Each number is 128 + 24 x the weight over its row's rms, rounded and kept within 0 to 255. Layers, rows and columns count from 0. Numbers have three digits each. The size before them is the row's rms in percent of the matrix's.

# o: layer 5 attention output (transposed), 768x768, rms 0.0389, rows 289-302,353-366,416-430,480-494, columns 640-671
# v: layer 5 attention value, 192x768, rms 0.0676, rows 97-111, columns 640-671
o416 118:102150111145118140141125125128080077182152147113138103149161151187123139125172130152118119158143
o480 100:125095136157144083081134069153112130153135118132147117116106166145146101080153119131143141091118
v97 097:102128113164103104152130145136137177125101099158120159202097119107143121097113121061141177157118
o289 100:112121113202093129127143125103163076098140093131140115105134107126156151110146110122142106095130
o353 099:120062129090129145138135117131118151100164086097148115113141135177147114162127145148135110130146
o417 119:151095157118112172148119131151150119140116150125145132116127131139133144059132100129132164173151
o481 103:153101134134174150138139123138137083160155118138140153161128140106093112132120130130141153100137
v98 102:174106118112138137122134116117102149152127153131137142141124158135129098148131157156123146166102
o290 103:116093125128118141113127231152137117140103147150143117105132124102128113104140082082175114126178
o354 090:141103114171109124120140118106105153093087078092127130163101165112109154122175133150105119118092
o418 116:109111200113102139130103108160116147141094117145132129152136089142108120169150143085073110144124
o482 105:159124094192115125145160166127182105157181155121104109130133182137135113111125105120151128150140
v99 102:091106134111121132124140116135111160107127096102147135126108136117169133114115148096117126132198
o291 108:099159170096082178131183143090150119109105126143110127115141118125134152121159104122104107123120
o355 093:128129143130175115132128111185086104119151145157171124157106182122140143171088104119139171140130
o419 116:143125140116161129114086078146126115139128105107130100183153126136122114152115137095129145139144
o483 102:120159145120114122195135164095112144111061103112136152099115122133113145118146108092130140120108
v100 100:154105119172066164132134163147111158161142104053111142145131150125136100143156115083129130127136
o292 098:159143117110114118160147151139134124086130121146060127156107119126095134165121163096126115088113
o356 088:133124127106108107107081091123115111166096157130188135076120149128127081097122060136143134163131
o420 118:096178108165120102104159120143062139101102106117124128108152138106127092094081169158152125167138
o484 111:127148135141135128190153133092144127088125113132106127185113099130092115164098144164153144129123
v101 104:128172121103170159098119143139087090137074143187165117094135108131159145116120128107136107101157
o293 109:101135165141133157114154108151094138164119126123081131122126090160125115119124138103111127147121
o357 096:159135104104112123129123126125142127154098140172124145111148143120181177135112203154127131112133
o421 112:135112127135094077127092131137119123137096130090142118118146166135088136107136139175131153154148
o485 100:184113078077122126139123112110080121111127128092103097138129132152147124156169107114149146118132
v102 102:117123113088101110123142135125163109153130133113124189093123143100103088123116101147125143171167
o294 107:120123117138112099146138149079129179130124142094139130131140141124151112117156153125105102147155
o358 093:177099112097110096129137128137119114118157138149105159121111140128113136120074104144127160102119
o422 121:155111117084108140143176090168139097119121153154114132155112153123112121149140142093093118111127
o486 105:133130113158106138105138110170124076123099101093083075095163150169135133118125123119130109143100
v103 095:129090124090114066123185132157134121150061123120120114152098150108167134093145146150120116144170
o295 105:084108145110165164102137094126144104156139154103152142123138083094127147073109091165134174174126
o359 094:124137128097124074137123112124140140077113124105156125132110143141129125122195114116093138149116
o423 123:115142153172116119152112133120155094120122122144082140090111136109130124139145143134157098126118
o487 102:119177153124106157105110107182136113165139102155104090139134112150173143117103069123154141119113
v104 098:116117133108145120147121138112133108096120160129173116111154154142097149145085154119103107111101
o296 102:114144157146178126114110143159140159114125116153059079148142140167131094113112105156130116105129
o360 089:140126121103117161108115083168119114163125092128157124119104128131130116121152110091140135106132
o424 120:144153095162117111100147153126136125114119137128109145128117124098132130130141094161137088120112
o488 104:176152131130116124187166151102122094055158153124141160111139116130109129149147139089147153127125
v105 095:155133135152153114128131133140121128145111131139085133152169156119134101108130095127143119129084
o297 099:114110134182125145115133104131127112146113106138142119161150131150150118130079124153140137128056
o361 089:093064134142120100136111085150108152146125091106131094088116166082137120164117132136128144147131
o425 119:143122126105132090107125127152111073145122110141117096159098109124118132112135107160116136107161
o489 107:152149104083129139121158123132157120081176119105128109113142121154174097085116151123114124124130
v106 101:137120145093150108104120068096114134129115108143166112116069154145108159149120110117134108142172
o298 103:099134122114123119154109146094133126132123072096135137132099190131131132131160145103165128146096
o362 093:117138153156097157069110153103151108130118215084127130121087090153088122103110152107134106105113
o426 113:117153144101160136141151143119108089109141141125093138121128140091133133114148118160133139114147
o490 101:132138151162158161136157113173144100182151092120141120131132134086180145135129141163125132124153
v107 101:092138107098147167119121132146118127080113130075110105116150090130095094120146086076160126136138
o299 112:158164116160113131106123144110178138101111129115154149075174148134095139127130141156110122124122
o363 088:121119127136144151105110146128141100136139117167114150116146111141140115114123135137144130119122
o427 117:103128144117106159171120135124139114161106111108131129152122117116117108114114160145108138081112
o491 104:132114136123122094136119123134121172130141136105141118119058110112140164100118131130108146136079
v108 102:101142132165046100109122115133101086110093155145140145079118085127156154117153125129137145099151
o300 111:138147134088180119165108099120151146145122153140166091132087140129118134127142176089114173143111
o364 087:110099147104105142122103146088111131136167126092128176170166192103117133138125104134075061081169
o428 116:144134115106122143120150123144121144106175103114145109131095106164149146133161143135131099121131
o492 107:101116110149145114152128107137144133175120130108126140091072127115154120129167122119160147162145
v109 100:073159099124124116094108098138101131126129116132149141099112142171135138072159117151137116199154
o301 107:144146119118132133155122127153177151116124107158128156123072096148123144110089105101107101129101
o365 087:113093109151129093106142132088116155181137155100072081117107149096141125154135141131148132173149
o429 118:139137073137129100107115088119166142079148113121157139153165123110106110134161166136135156100124
o493 108:117116149167106121097141101145087120153133149155151171129109076117101140106159133140176117107119
v110 101:161165149170063128136124135124132150131122138090160102190119141100175123140142176114168141127154
o302 104:157172074147198096122131084122167113159110096131138133126117135152165096159163108116104129117133
o366 095:127145122140156123135124158138143149174102164126069095166144139100129122109149140138144134138085
o430 121:072171113130139133151111141119114148114134123122067088176154105131085152095128166083073110120117
o494 103:123121102109153127111127107175138112141139094130097168156119095140106123142134120111138116149175
v111 103:179127194108097114111119153151111132128146098123128155131125156142153097117135121125211089170138